config = dict(
    num_hidden_layers=13,
    hidden_size=128,
    num_attention_heads=4,
    num_key_value_heads=2,
    head_dim=32,
    intermediate_size=256,
    vocab_size=8192,
    hidden_act='swiglu',
    norm='rmsnorm',
    norm_place='pre',
    norm_eps=1e-05,
    positions='rope',
    rope_theta=10000.0,
    rope_fraction=1.0,
    qk_norm=False,
    attn_scale=0.177,
    bias='none',
    tie_word_embeddings=False,
    parallel_block=False,
    init='uniform',
    init_std_qkv=0.0221,
    init_std_o=0.0,
    init_std_up=0.0221,
    init_std_down=0.0,
    optimizer='adamw',
    learning_rate=0.00264,
    lr_mult_qkv=0.7,
    beta1=0.9,
    beta2=0.98,
    lr_head=0.00724,
    warmup_steps=253,
    schedule='wsd',
    decay_fraction=0.904,
    decay_shape='linear',
    final_lr_fraction=0.0,
    batch_tokens=16384,
    max_seq_len=256,
    doc_mask=False,
    train_tokens=137400000,
    max_steps=8387,
    dataset='wikipedia_en',
)
Each number is 128 + 24 x the weight over its row's rms, rounded and kept within 0 to 255. Layers, rows and columns count from 0. Numbers have three digits each. The size before them is the row's rms in percent of the matrix's.

# layer 7 attention output (transposed), 128x128, rms 0.0976, rows 76-95,108-127, columns 0-127
107:124131153078154147107133149158148158130141105173091112115130165135117112106151185173117123151121077096163120142170100137116116125105141114135127115159124164110166136120131164149098147140130113093142138134159139167135126123107176130126076109140133139141134095109119130154150088165125120156155143164159134158141128131163149125135126118131121141105107129113118177127169169076163127139084
102:113057107121099053125111125124133139159131122119123134113126095172103143171131124141104121116122130138141131099099143135140100130135098158144109133127108084142140126134162155134175150115158102116104113132125162127094107179148146159123123122135108135113114160107128156101121095111146152088092137161127167088124113142117123132114120122132107176123097130113162121174095096176178103154150
126:108110154121134081088125117131139146123114111123115096128159154132119164162082138165143073165155105106125143068139131162160125090125129160177118139109124165145124147147120142169102098170163143121136138128154096156138098144118125187128101081125132122127115102145156110158138144154124151105105115141101106148168120145140093150152109102139086147141112139133086158137141122134147154144148
106:132138204100116106101099114139137102130107123147108148071125161122152090104131074096167115146114150093068133110146128135122095115092098108121150130112142129148139094150114141161100109149111144110136081120107093123134141111167147105140139105122138146131117126165165121139125129150147154180146143116107129150112144118136154127124164113143150127121163149153138101136183099157118175156107
110:092112106122170103074128111123152139099132140143105117150150107141065148133129097108132117106148114140151106176114129181118121167137145165149111109107135145097112153112151161094156119148127119130135143120150173162091097149143129146155131098129143145120084143103151094162129143157146144047107114172141112099102129120083112116161144156127120139150151141149125116157160140107136134120116
103:119137129107134103115161073119141116128120142113145137107124114105143150149115065123147117089091165148100149075138122161140117117156098134153164097074130157097117125113116119092121126123130118127155144115103114104123090144165112110189146103141109121115116134152166118108132133148133144088085138104101156065095128098111108121148133121153153115143181118128128094144117109144075152129144
125:117180065108171133126142116094123119143123118131119136121091162098145171080137132129079111107137134159142114132111121171132183124153107163145117134142133119114155108111123117086151124119148091120115133132107147142090104124086089157146143132151152087134090176110152185099136128132100134146157105109137127094102085140104133092103137112127107127097100148152101119138114144114123107109099
110:117123149138120131071119112098151140117131165128118148107128114118083124124137080081175149130146163097114099181134118152121121161125107138131126118136111136132103123124141131100146143095097126130159133134072195134106135140143147104114154092121132173147101146108142105137107101136144153088125125159151122123102163091114162112142148159125136146142186123158158086133187125144127154157102
102:149113169141130129132144119131120113072118122138119134119125120132080133131149077105175128122079150123140142159178077105112127146140146123104160114071100140111130146123119136116163150142124104080169131116141149115111112134167126080164130140129076150099111120137150129139123126147113118086117156143126148122089168123153100140117140126120118103148184132090135145159095098106103141120184
095:140101130131125144112149151156130145124145162154126110125149119129087140123153147127116152110145118118155101161146128151112132156110120110123101082151104161099121159102160139094117153061121138103131119173132179157119095162132160105142086098135127131153165127099135118113127084144160133078114130184145160127103147092120159114167109136141123165086138086100122111121132187120128144143131
104:121123099106131145153113126072178178149139115132117116144115145114088164082143104139095106101092121092175110179148114114117165113137094206120107156102112133096135106114148132141160122105101103148121150116132126095114121122094119130132119143136176113106132135116132170123125149116087165117169121150180136114134121113134111127157138146105136165131125125151095128114093154107098103130116
093:134087120143149116150164167116142093104116108138134137152125098128113136152120128132085136137105108174113154115101136104135128126137151129117117118102162125084116171144146133096142104175106119140157137085187141098079121149131135132134071143112127135102088138139142093143134144143128112077111185187127097135143136114131111135144105124118126093151167133085131123127098092106137100076120
105:136096106167131150140123146136151150143136121110124129153140101133112150160141164119093088110138094147151119155089130101128157126160133125140104122127116079086145139122171118111136128128150115121136130110175183121098119144108161185108089153122121134120097150119126132112118113096140116077154162186144123128183116110125108132141100111113088151131126133115109125085091109113153075091171
106:124128116112116067111088107194152146174146108163127089140140114153138118154142143165126108132139113127139150096138170178110092162083110141149114143134139159121132135143138179144109117135130150125101111154142093157156124141178148129177118135114131132103142094159112123129140124134164152122095125136089138137106090155109133121120121145168104137104092130158166139121158161168125128150096
094:113160149131136150112141110124108124124147147140134116136140083120129081150110092114191136122125153118154143144134148124129106163122131135106143155135109136150095121123129118139107108113105164174126121146093121127198138094143118096126205119107127141104107095142138111158101153123144126134111069088122129117087174142123092151123144160153153123148163135158116106159168140131091164162111
126:129145132101131101141135130096127101161100117123125167091119180132163109109115090125095137125099163122043146083123151148131099107116131119111137141108154137178124112144101131132131116154093127110128084089090087088102138137137129096128153122131156113122128150167166131112113121149130124164122135084116121141090150117136174125125148125117163097103138132150151078146115118143111159116082
117:139151144137123114116113126127112097112128113125149114131140152114144090126109057148143111143105149142114164140146117131101111163144126117084133177118099130126103141132099114165146104164100142114118121133096102119121101095141062104112185131099106098119105113157144133160099131140140131173134098100109133176080161128126116127078157153132149110161132100118095109148157103146100160132086
081:128136125101143175106112110125130169091114159134084152114135148123117148138134130133177138135174136113142123135136113177117143106126124135160166105146134151127116125112131139096107120134148105126114117141106136171169160120135127164140161082172156179144163108080108109135157136154128150109121095083143099090168111131145117119161115115142118111114126145152115176151183124118161149186134
086:137103133148139103139132125153151143115139146128189109170171109164080131138147129122116142101112115142174105172119104127089122167143147112137139146135089100096129146093164118140171113115131134111114125142160152110119108157135121128100119159133094138148134123092122129114142090092124105062101129168145147134137151124105071097115123166086110153140102102106135129109126133125158099109184
121:121137177115121118097120131131134099133116124148106143093135150112131093094124074083158133133117174086081125130125128155110102133105100109109160129128135126154138092139119138125124134136106148109130087126075117117124139117158130092145167079127140134139112146140160112136097124155144149144141122116124123152085148110132172110125182121144171131146176147145152082136189115140120166159078
098:155083123129109137140158096167156146092137132164118119125118088145094132125145144146092119145111081125126090140163074128132096141106150080133151090114121135120132166150159127146065126127099116107168141128164139127098118120136131121126163128135087145133129110111161099175130115147147152153104163199120134129130147135151169111114125113131145145136166140096112153159150165105134157114141
102:121139159116090155120125157078111091132146142094119126157131127110104100077093142087141142129127169104104168167137120142130147119158096149104100134117125111174145122124108132110184129129147149110069153082110193104097134148102144151095107131128147122150144140121081141141152120132128162122149087091147154142136110141118148112142142143149139118117094119144146109141151119179129087140126
104:140108103108120077142111089107123103138113179154111103134133164096173167147088154150115079112136123113087134087141128140128132102164117143164115162113154151117176135137117122167088154142147142064145108124148087144161112159125138170125149130142157117123125131121118123147075131149104132141104130137080132143097165152123101120103138102122112136090148127154141113117130120169155148121111
094:159137193125121137118120067175121143096127126176120132129114135104147100105124116122147117139140106133093105113121061139159116124067157116114160128118136141127111146162120128129083093128127112126159145123166117125101143102137129100116123123105099149132148108136137159135142093137174135170128139173112114117090149126160138116105152113117162174122174186114132102111149119135141176131129
099:169114131122123128146115096129120146126139157137120071164108129125151124093125140145141142092138108115120104127147107156137118146206136171158135076137153164112153150152129110136103145133109097101134123130161098161144122142146133149118162146142134128129122116108155122089138127126122113115136100113097147110044172162104150110166129162102140126089128136164121113090143169086116152112095
098:109169101122146136146107124135110132156154165126164090136124177093167173133132139158157143081110132142142133085123131159137148094147102182148163129133161168089131109118080099117150148123143120128114119152097093152157134138151137134130119131151151127106106143147116188087144123118110084126110098109084121114094120130125097133139122157138123105112103097148111105069123140124125096132159
103:099126097120168140126099132146148127163147118127165126103167127126147160128163114150126146141120137091172114133104138155111148119171121130130160108119120159138139123118139129129082128147133099152132098116080150123137156071139114145127110140171143104086120108133157113124133095112095105103154161098144118131128143136126158161134107133120141091129093090157123145160180212087115086119109
104:178153177118119174119136111100141156111144136133144071136096137103121141106143097118169146119122140117159127129126123142165116173131115172103100110133150157132103168167115109099148142123139117119146158139147141128130119111105141120123141142129136131147105100094140144091177085125143127144169132169118155127090177111141159087147131166124156128119160150130111119074176147086104150137107
086:152086095124091138148146074178138158107146124127120095150112126117120143161140170140132135117102071128131088143141119122122129139148149086164158094103138141135143173105132123132083118141117107135195129180171101133123113084162096139096152134161105127117119116124150137152159151126116123141074120155119130102108113165144137144094118120125116144107148098113096145166137135123152141121162
082:179123126133119178184135111098115141073136158139147091122133150120129148110125129146091122071084104126139124144166108144111124122155117116096155129112120142128142152157095108148122131120132132099149122135159094126134083127107139136129178134123136130150114115108119116114134134133143149168147162202114188147130169121155183136113121146124143095109139129116070106099136143110120162125145
106:112130092131140154180113115104154178122115138141128104128111136158125143133161171125101137100072089132162102134153146101114139141101119181111101127133135128118119115146126104129149126116075128132123110136149115093162110140114105122106135127147172099089133145115128121089137166117085159141164130132181173115140155114151171161171134178118117138090133132148118124128084135095095108103123
093:095128132113114118140120148114106076157118150101114140168103147091144088116103141110147136154158151159060120119118149146135156107190168146192125133131121173126134142091166134111122126141097115156114151102122126122090152159117133109089107121150130129141131136150128128115117135128139128110098066062141071131077116154111129121136117116101115139114108124126114109133108088139136124137105
089:112145144125119139143123171062134083158134130085140147125150139106124108069122133107127138114105161141089118165110163118092171128176126114125117152107100132167141087111172122069130151108110158152100145077121171080129146125135121119107131109118102115146123159150116106122075132114138124101134131082161119150116142114110133138135152152112101123123114104155141098153135108127100093112128
095:162138123146117126154131104134118137091110112174125087160161121155160112116118117157079099121156131130103144112132117163116119123130125114124168146133101114086133092148105132159131121093123142109126147078105112100129136134135131110161169138074085154097145130140129127110107075125158139138137136136097172132108159136159097095151156122102104129118120135142168096046106137154094155119132
092:140119119148135093145124102142110158122126084168118077118125100141147139176158127141136137084117106118132128118115143126100118129104128096086157131183171090086159117155103138155129105104122153095140094144116063133172125121153122118156152128090142132085140152137128123089118171117141131137132154125114170094150134134129083145131153149130102142133152153148164134075102153154124147111112
106:091163145107156151107099138122116130163126155117139171153128156102142090121100100144154122140129163104084137087126108164152114121135140178142128131145120182181100150103143125123127082159140119151114112094112121104091147137112143096108104121141149119135158124152141141115133102148138115105127077068140088135098136139122167130147117126118148117092081163131132090138130124108123147129069
087:137108081136144109089112119164130110134129108156121107134136119121158148161187112122109125120149110134167180101143096136104131133131121120118162121172145107082162138098104145169129106136184139098145101128155101104157106105134106117144148141139127141095182128138127150141125146091099108134135177120106175149145108133152146120102135121148136121140093119101125134050128133164118092107107
097:133106100124107128132147103132119121131144130165144113125130132126155199177127145151130144142142122110148136109115156142154098150128115142145128095109138145108113131156125126109087160132101094101156119134121073150120162112152106174141162134154201121115103108106151178136163099137123086144114163176088132122098140145113114078127110103133157097150161116109091158132141166113145116145137
077:169127144120093132120138158133145141152140110091110131153122097174107098080118158089122127113118107120124141139206133136087142134159114119092103109101119096183187118119125142149136140140155153104098139127136138112143083139158124145135148149131115143167144127149134110159091173134089131148119145095106170151158079130128139117168142136155092142123124107132126119156126101132111100123172
099:133138165129123154105141109180116140121135126175126100137117131084146103112134091124153129146137163105115123100092077161135119144080136094094190113149154135139135143151105132101088108140148133133146126123133098120116145084136118089125125108124119140130170102121129137114142074129152129120144140142119137141104169126157169115111154121124176148141144178104128099089185134109125166137076
# layer 7 attention value, 64x128, rms 0.0693, rows 45-63, columns 0-127
107:121146141101101102100139149108124128110095112161123138140123131148091164149141138164106118115135130110158140086142124138136120156140135149127087122119110093099152111134118079128105165154074142106140122184109114145112112123113098079201104124152111125149105100098147110144162114145105106127069083134129135102118101142090106158142126110102127139123080130091143130100120088081132112118134
122:124127111128095126149141122100146134104116128114153113134137168150124128129103150198162098102163142134103128079150144156139149141072128118115078117095094149134132109138102141110148174127127106090121126128113098123133143122138087050141210102122163109146141157095101148132101119144143135148068099109123101112135135133125116128139141147134099142117151115167153123151120140112112139145135
086:104144137128127149169140147142137116144115150121116134115135098108142116096092092123136158168125147163105121120149143117125133156175124123096126140086101148154076131173057154151180145128156148129118160161136116156102147130165130147139154111100184094155172128148148112146108139142112096140144093150125138127111134094104143113099094132139135101134137196138110152129146156109095147139131
104:122152153121087116133141096092118139116119154111103138119115114132098158142137146140074087120151154152143110114124133139129141138086122134120062127098084104108127113125141113079084147116130134133165108151124144121112109092091126101131170112108110110140119163153130167181093118133133098104073169112128107138199151086128106131129099103138130164132139087142146112146112124143120119161137
108:114069130144111147122109090088077130094130132140106118142125139110116120141132131134085115142133142122112110127133105145108129113083100140121127115125109134152129134126119148090065128153101133133160116074145093117163097114077130119171135140098118130122163108134160106167137138116132141113050125087119113137101135146159122134119132102115126147131163171132170155188133099148077139132129
122:131115144133161108128114099108094096121100106118140119116112125141118131159125148086130098141119104158123103154172130089105106094072118125122094120132084096123126101110106111115134124107114128135173140099126117149081097110106105127133148129122129085116102183137162147092165131107115135130112168179124140120137099161167118122134141116138074173164164130135149113147114081156104085100125
102:123174146104105115133107121149099159157146147125087143152130079106118144114105114144083142167150115125177135144107119098128128153144156138157150125141129126107139123161138148112100138148107113153148138204122142149125133140101154135146126111127108117089143099140168162154138106115126085094121149120110137119183127101079098137088105111161155122163128147130146132203112129095114113153133
090:098103126143103147122122125129159137130127164156129119129095116125157110127150125125105131146121174163087149120130092162097162163147098175163121117123123137117163121142113126077087143107161118142150136114128165093154134133138130123119105112106140163135139166188114125117098145140153128103188128106122130129130124071084133122127123113103105112123170170196162106127118144114090142095143
095:125134134118153138133145141128076151138130156150127121142113126106113148130133154146110183110132151137166142130092086121104112173120112170186149140138101103115167119134157132118110125075100110152132143166108146126143158122144133124085125121125128089083143117157146182168135112181145120116154141097118169136127141130100127147125155161146215155119122116131149146166127109128109138145122
106:145161094122124129144118128144094125132153125126137157110128127096136128140136123125114115117182131095102161166109138155120181107112135118138113126163051103137136107120119102060111121120130106163180135092107145135128120110142155198133180134116093124115105117123138170164133109125139128137146169135112161124125124140110131121094131161079121123138126148084111099145136073135101154149137
087:123132136130152186099153102129143149124096123178097123132103112171083111148165131183139120105153127131156126120118117142119161121124131109119074110096127142109112143090134099108134139146160135087097126094179165125117096127124133135088096136125111183163129142095069103140140131111123174123121157114153104142152140092139110161160124103096114133104134104146114128109128165101147147114128
092:129157103131138164100184149138127167130111086144144072117125128154083124144159121177099137090148100138143149135123130145177126106111146152127125099132111139116132153107135097141135150117122133128134149126137096137123099134165126099120103145200143139116135134079119138143199115118072158123125165151118112139165094121135099145173111121130133150110122103071147133096124129101134126114143
106:089131133131156118142150143099109103120127143115128181121161132144164118123113141148135151103120174116093107110133114115186086131111138095085119127103101124126113122125126100157123150139113140136129090165115064151139125111119126122082128116139107109168119147105128153207068121135135104134109105115145117127109151139145121126155121131131156176106124106113111141102174065167103140149129
092:132114121139120119110081133155125102127122178096135148133168170109162095110107078128126103110099141085086110115079112133157086123118114124108169146130140157163103146157165134116088087127161136151142090122104110109174117137129119139138134115125128124161134089159167155204086149134122123133114164094122106130132142103141159091105103131103131105122134120139152117146143111127142132152127
117:137158153090180143118135121116110119122071104155076161135098098093119112137106096075132112112137145143128103146170131122093153120146142112109138139086131138126134117130068121136154135177143137102147129119148126144068127154071124160147145145106137123131158152083135090092155126135118118151143096141155154111092148156165110098145119135107131148127134143141130171107168125117119152135109
105:131114171144151144125154137164148107064075125110133166114148144119173093131049088140182094131104123113086111128148142144115120123122135106081190154130126153118116117136135134117143089103122128132132091132112120114113135140119135105130152120077117145155104151162137124084134143109152143113132120113142146088139126139144134155126150147072125153130166147153143136134139108156156149112150
096:129111120133100107166082091111138146147175155120135144150137124123122155112111155135078090137117123142142111105099118101093159127102075096108078128131123106127129117125126146126143124139109073132115144143113118149157137152110140128183111123128148096127133164139128125155090131139159130117100121154122108210133133101110145148110141118198101148131140148161153109189123111134093110131121
074:112125141133096138112165122115131118125143142138137129126117121096116149136145106144098107108135168118164141123137148154144112152107131103114160144177103121118135110107124120148062153099151178118135106180101155071138132088098147084114115125149086121111115124162141102105133113169093079116155101130132132097163162117134111189151131133109147102152076104123162117091132120105152121130148
104:105142152103131155150159137139114105153132142110103155156127111103102111108083096111119153157101121124116113157117138086113114176160106132111159155085124151153091112154095163138163097136120139155128113170130139155085118181136121122110160107130162116139126113178183119153166130125103142116165120161134154148120127101115131110100093105160104111117145183142144168166136155121138129137122
# layer 7 MLP gate, 256x128, rms 0.118, rows 0-16, columns 0-127
104:149140151122118154142121127112083113126119155078122150178141150119105115103123117114118165127127169161126120150111092152175103121137135123133117142149060140145106093123115162102105083124093124127105143133085122117111130176117107042133126116090110135117110130175144192150117155113118147128127112097147114124099117093132116102114128132122174157138096105143148133150142118164129124137146
089:138115064113119155151112119120102103186151103135113151133130160102100113124161135103113157098152158152111141153146147148140109110128104108119092126136160170183161122134130128121126107144095159144102124080142102108129127118125122117055140138156108135135132106150168141151119137133097148127114092131120132117146145115129123152105138131140072130091125080139117153119085115188135176162118
077:123148115161131135116123103150110157171134083092140105123126106126122124113163161164116128139073170155128106175113117137091110151145128150120127130166081101133111134125117103152188139163120119106108137127123103090117085120153127107105111113117114133121124165108133126071111102173140157105123148094129148148117149156096098129096143119123108103167141077109138134154124164164078127111125
090:124111106133139161121128115175154147136115108160125146142115120156076166143165148132125074126144111126175153132095140130107169095125148124150099135119149100148136138135126128092119121120141160157098181170157157149156153116123129160125102131139120119128161141109141165148147156157108132130153131128142156104178107109122105123134076101156081183115117100132075140074123126134145098147120
102:150102179135115124108088156099108178138142116103171097152117103118161111166133128163187124153143115122180120115126140104139126102150152116106133110144125111110111147132124130128117138106103171135113110151127171124156153138130096129140073138112136136149123130082075101102151152109134137139155133090101161090155159114129116126132141155137176143107082120129118163125141175150166114156138
088:115112048130125139134128124135130162108134115154106148083068122117125132140124124153145131133148139150118123127139100115146136127115128149105051147168136109162128141106132110107100114107153098124134157104120151097089146132145144163092074125127185110166119107124136124146134134126161166111104118104146132153186083147087114149094141155141094125124124155097124158160110140123143142109157
102:141101128131103143100079142152132169110135111133116138121160143082161088176130098147129136111129128180154137095136127119154131081129127062086143131122162124174082151142139124121121121159135097148089116146131100145177163142155146129122126140101119126147140102135150132112169169095139150165148123127108103093121139119165126114130138137182110085120102120097127160137132140134120096134167
093:135138156109126111156082145122131150147121099073157075166145115118108163125151140112130090118117148140105101156105160093158135194134103114144156103100138108128158105117113100166165098148136132149100111140159144141106136173136148135115109128112134127154170073156139135091137155102110147152093128123119143102115127095132090106155142182112123125140142151126104161149128109115103151158148
099:113160152101142106102124140084155154133101093126098162111155112151096156106177148136117150110113110133115123120128143161201127148105146159142157146116138128136125109152107124107180137134094121157148144106064137163166109162168076109158127110135139116125109146093170106140129154133136126112157137083120118121126109118097145113136135143142161121142153166118128062142139104146124122133103
102:153122123149136093134071132124176153146125108156102149144126121080147150120148138142124154127128160142134127074159119138161121092118208126115103128134117148101113151139177125140170159119149125157133153096127098118122121061140086113109074130127123125137128112131139163124128156124082110125117169118136107110126116099141105096113110200146123143136104102110106128140127153136153101125130
092:144142148171165142098137139114132137088119146128134119089141100142138152167145169100146141102107120146163145125125152124156133099119119102130149145166132088127126113124124100090153123128133142133070115121103119131136186164146190192114149123099134165096129135121077120121120144149130151134093164144118109078131163150122115120140122177149110111076092099107134142135117122145146126120166
085:169130149162114109141138114113144121111137102135164139110114171125114106133152148101076121126095182163105163123129190111085163113148096130088085120152120116136105119105133125059127155103087065131122135133146139109123106129112107161134113108166151108141134115145099127087131136120112135144104160147123140123133140134107052121135124091150119136133115113147161159122123132110132116104153
101:113137114119058112110116147142146145143152122125152141162129109141148142155176167096073152155127130154152146115143094127175124138103130070126119103139129075110159100123129139085108137112114110124133125119138131108128146141126127118159113149128151136069140128126143104189151109123100109126096165125094127118148103151075141117092137147132051137139105116149115103119140137117153144094124
121:132126102107136083141099097122148156152120133101141114160158121120125155156123146176163142156188112144166135085158140149119129157147125142133089130131137133132103150057129143142126121131094109150108106126107101147130109122130079132132125205125133073146136083100114109148123149127157121145142111138137106155159109131107095101114125105139113122117106117130074130109155109183163138135135
097:121156098120200177133143119123100115151128149144107118149116147130138085140135145135146109147150113139146136102094181102115142101157131124110161127145137127143148171140104108148175137117149160118089150138132115145147123104125119162149127167151128137132148128111103147160140122115118124129126129147161115137166097116145128169121109116154082140117093106124078227100096116123174139136139
094:120169121106143133160105129128149095174082104143117114136129131118132134130115176144096123125121172109152139115136161168126151176116126192092169184147145126093145141128114147089134094145127095105134115123141127100115173140091124148124164135157185111109149122107123179083097152123096124140117137108121155146117114132143112091149155125145127146093144129138149152123140135144170111156155
113:124116081132106109124135124162140169116144133130121131131132144162118152104141136172147150188170119103109111077126127129173113143083113157167146126145154127150139128113136091182107135142138148167112130152147105129178121139157064147193082142174136135094147140132141084118120149137156130113100108116131110138128128171171114155132109145121151134131129103148130170112147131141121139147123
# layer 7 MLP up, 256x128, rms 0.11, rows 0-16, columns 0-127
105:131134144109133151141133104136146098112120107142104119139165151109150108092110140112155126138158078118137082156157134127093119110111117153140083120202105118132154104083137163107093158141144129119075155141115147133104105132136155142158119153113091171135156118134141151092168155146113171136115162138132107133125132155188157133117115135143140111127102101125139183108127101098137099165149
091:153144126155120143129141099165119119125069172121152160121122130161150141141158129138141152139131125175151117155128165126151106118161115090136102153136149127148136142144104107138153124107126134181078146127084127137126168122134148123095123153168127123113109130121127126105111102166135139129135153095159120073100163138105105135175127070157147210121104138156099144155163130133150127112125
078:115153135102108136136138146108099109153129162146155112135128133095113155133151089079166162082110146173145134138114143099129125089117086118136159140146149130124144113116108143092127146104129177115172099129124103135161147145147112089142156135152155118109142107150116138089101119152149107145086106145113135110120165093112107089164156151122131119153156117123174112075184113105089113126151
092:141121156134158168138103070161117150107086128130185118104150123114106106162102162131124081086145120129142132099121151136087151083130136137077130121117146113113147132169116161101136127142091127114114111079142102116172167134115123113091155116127103132116143112164154150067110144114130124141172138117083147091152136150135116132121155148162166135135125108133140139103125097137145139104100
107:105174130099139191108129109154158127149176132102124136153140118119171138146086111138073097154130142119105192145113122168133119129123129116142134153121114120107179108130132149125124128109144095113145143174137136157137117114121124122098093135124151129144122082164130148144130117101114112105127145199141126093161147123082149111095121132127144129139124107138120141147146213149107127132152
088:153128095117136143118137137145113130093151105126105152051101162144157133107126132135128139132117146132141130139111124161135130136106151162083146183148120116180117142129094102153163103168135139142155130092103093137081147139090107123151134119172149107191136117118129141163157115119111110135094163110135172139137159150122137137086140170115157122096163152097117124149129116112128165090121
111:123126110099099141085112095129127147113176154117098114136119166111133159110147124095155117130105172141128128072130086167130125157121087148125137071138153142152146132118100129146102133129148144094143132137079078137114122140099079098130146105131168121095166159146155133110139109122116114150147129115096141115110138106128124115114150099136135125117148132103072096141094061156099117139099
094:124103095090111169128105080101136135173162151143087183122079090109148105124108084130145133153098152103125127124152094121143135058134116092143107130133173138120124150140146143109099147108128152123101144147108107122189136111150096154106117126124122145102094150102092130173133161134143107113148144127120100133156139143119136171095124102140142104124167138113169105124128113150150120134133
108:140146137114136105157120135167102159167141182120151101128098150132127088137107131134099120122132161120136128154165149097097064077154117171113113119147091116143078146081126117157110076102087133085152123148124104097081126154123149123121104121108132119102157124153136099154127118119146137110087111156099131161123145155114109080140106158134143156108114122110137157103158129127124149112122
104:126117150089096141109135106163085132106108147169141078127111130132135143155097121127123097162138136185133160136121147133131150176107076141142151135180138118101117149109138150157088097140139159092097132135184119107133100165123157148133164136094151130098122160130112123124119123123164145139141070160117138133146154161153145112153128108132116121109107105147134105116185094115122130168144
099:113140128152121143141128122134136121106120152136115160169112149115141083123139133141161124114165100126178094066134116157133102121132115092122109147153145165095121142139171132162113123130106107133097137170126154137139095125144070127116120138154158121133145153098169075105111137072120093130164165146111153176159094156093132124112147096173172121148115137136125127117139105142119088112125
093:110147116105156163098134136164123086120121126111122143135158083151165120135113119132130137126127062121130115123162062155159124146085157154133152142128083147076147124110131111148141113128161184145131101143119125148123085130169121151082139134093082166147127124097151105150116120099149131103177091123112147137133136130119177116128116129099139157108135150117112096119109154131148131120086
100:123147159098101124064124148091115126121140096122110153117148164079164140168071103082115077155148179144125168097111103111125103144128129120115145122155143134136109161128169097139103121138147132134148125099118100152148121110103137168145127117113129104106141096168113117121118150144107142173129150124126094130131150121128136078116108122112120111073108118093108160160174152113113148118126
108:128148116135110087139135126123120135141136132080164124143196118125103115134151122156126151173161120130172110101154136150120131165166105119103089083145140147158104139102114126125107146133119122129119093127106116152158118093125087144142133136145120092141166084104114076137163121122137105110164128156107118142141159120121134133126107067107130113094072111104124132083139094141129129093071
105:121093144145129099137122137121180116097146163164114115149123077165103106111151117094129119155122111104123168091146119098111091119151105152135142117161170102103120152146137116108144130154127194135122123126128137119124091131165094117133138104157172086131172144126128112078180169121128103130146150143079124172127126106155123098147114140126125101125136149138116145140151110103126103099178
091:123138106146162158169154151091159129131087146116161131151149156112119131108098165114117140138100153120144115148143149142097144176150113134076156165120144132099141100104112149081107109120139112110120098118145146110140158142107152113098175122177115121163137144108137169084135156139112075108105129127135160110094132116158130102176163167132112141108164125154171141150104126093122124113125
101:124093144105118153155128115116139161127140149121190135182117102107146133122087142128111095121165064126139106129127118055162127144153172102150118111121083119104107145121145131132109119135101152149078158101140099151134108100118126103116105131151152145107183101119120123122162098094123123089146153132125140128143120141142116101135097129124128134150080106108125154136141119127167067143107
# layer 7 MLP down (transposed), 256x128, rms 0.109, rows 0-15, columns 0-127
103:137138135133110129107123109135117117128098133108119115166110151149131142143118145121120120130117138171107147146145124131137149148142131116137138101077121139135138102150141161128126149073119162152159117128141139133081108107128154096132088086144125151168088143147152139175153151100158134072132150107125106145130062143125088077142130128096146179075116150113144100141123176192129095128113
091:134127128106141108116114146112051143130177123170116154153126154105081137100145165152116117130176100129136130155158106118137108105098128122136105117076084079136132107127122101179122124095145094169139098111151115124108127162101130111136138105122140114125121108108126143124109142155152126080127117070137112116124148151158126127134116121119112130124115090126113127146150124159163092150050
080:146087157093136127160162125139136122121160153168120096079090138145181102146098123131132124096125095037119146132109095138137146116147128120124112135130082126134115117116114093136124089173133121135103148134107114139103123069155100169111102140089148096124135106127126140146118125115151137187131166131143117106152139138101111139131088107095122167123103119128115149106137128151093155119153
092:115166141136101141144129148126074100120123129118138155153117114128143103101120097089109139127144144167068123111145135144119112127142112106076102077092103116141122116172157105104105123144089121125116095104124082120129136143116107111102134121118118114168085126166135122169091194166140140116105134099143126136104120086094153110152147180139149072139143125135098124159126114125101128132145
104:092157144140140111141086149132117084154133136156100090145084114157096146163125125123168145137156088119109126091146150107149131143117126126166156101126118152134146165094127101082137167106133171114124154119126147102093104159126090124099156091162151117131157092108101145123110139131131142127125084115143118065111119112141173128123163160156129116140149077137101106148107156103137136107131
090:129139188123153145135142125131131165146050107147125132131129129147107173136102098098130140088129126142132120112130135132138130189090121107077167120118130161153112163127092123130114154140126125097118128137112116127139102123121148084148168119110115114136143122142121145130127127092106112151176133134079120079137141137113132157115136140127132147101096192163130099167158130158134129134056
109:141104132120119144111109100117155152121122139132148116131133176146131170153129107073178134174100121129129156085157081140116122125066109156159145158151145100141135124084081097116131126103140111164140135129113107097120077146099108129148119102091113100113193111120133104073146115109140152118119157103108149117122157134102120123123128108138122118109144148109122148118180133138126132145075
094:165109117174112114089109108105183111146175162142113106153131153116136147097127103104157126121113135110145164145111100075123079181078139126140092112122155135120101122138127108112137089119141127170151174137096132145110150132115103121102142137112130119122127120147153125128104177099106152181101122136136115115088152111092102133169106175120120106129127077129096135121123110115110138121157
105:136125166122105108187133136087133093115131117118159084124152109117122176093149135119110132116131125143117089116156135123133121143092125129091125126131130126125146172129127123132175121111133146149094132167133131151161128098169099135110129100176085134107144122111139153115134145113106092232092144136123111141086155114155117097133150084146142103119147083126152121150113101146158131137142
108:119128104143100103126083126135146140150144151142139135146122132091164123115118144133118126117126119114143083113157118105159115061127209136140127120145105131095132159112156117118134159124106107144100132085129133144117111126145108098098066106137139121159110114141100149103132141135089114189125167060158108103147094128125123107141124147166126112120140117101105118114072138148155123111085
101:119096167131167154103155148104166153112121156109143143108146140130153103153109132124130139122153156095147118160099130135161107100099142149147117151155112153140124114135160089154142083172144164162124158137099140144122156199119096172163121156111124128149131122124141126131137129148101138121094130188133123155149147141134129121129163123179104127130157115101149123139086128147098102080181
091:116108136172113167143127056114166152128149125117139108161130127091128116132147164141148139140105093102142107143094116108161139134117134142199153136140095136148135181137147103126114166153148108113099098126084157141148146147163117144133119140124118122128124109133094173147113126136128141204103099155103108125126166109101129100119137100183112074129155150118113119138142114148120119123129
103:159087125100120107049138111119121173105112153104138129171121113151119139169150146158095141141133131107141106120092111136119107145143107176145117129155110084106162158106141127112143122132149107172147117149123114140122074100145165116110120086166118182103111141124164082100121135131146100124150108095088119113157118149122157161136127156106141111127090156139172124130119140128133135101140
115:131091099162121135155190126115130141086121111122116127152175104169135095116129123094131122129122137104159132149096106131133132160108109145085165112138123157133113095134131141133104154116121134151126125161150145143124121090114146122107156129120144149113135110127137090136133105140113167141172145139106123133128108103154132156149122119113134129102136145130126128149132118143111115119000
102:124129126147128152131130124103175131138145131124134125092175156142127100097143131124141154151122132116137142120077068113141148084153106175171122169148154147172124124132106125122154127136104175153086146100117125106124155128094137124113111127144167130140177124135152195132155130125146127134152090163076158186111128158132122120109122111134132114145116143141103166114122130130112128082179
091:118157138140140116176163115120158080126168137146145130149097129132104128104125113118129158142115127204123115146088159133118118128112135095120179136094136114171118088160101133110121172098116128138109129160147174129138136113123159123131150135095148118146108138149138122158132077132174112030125103157133158126113143116123152118119113142140162127131151152135137117156132091146153148127104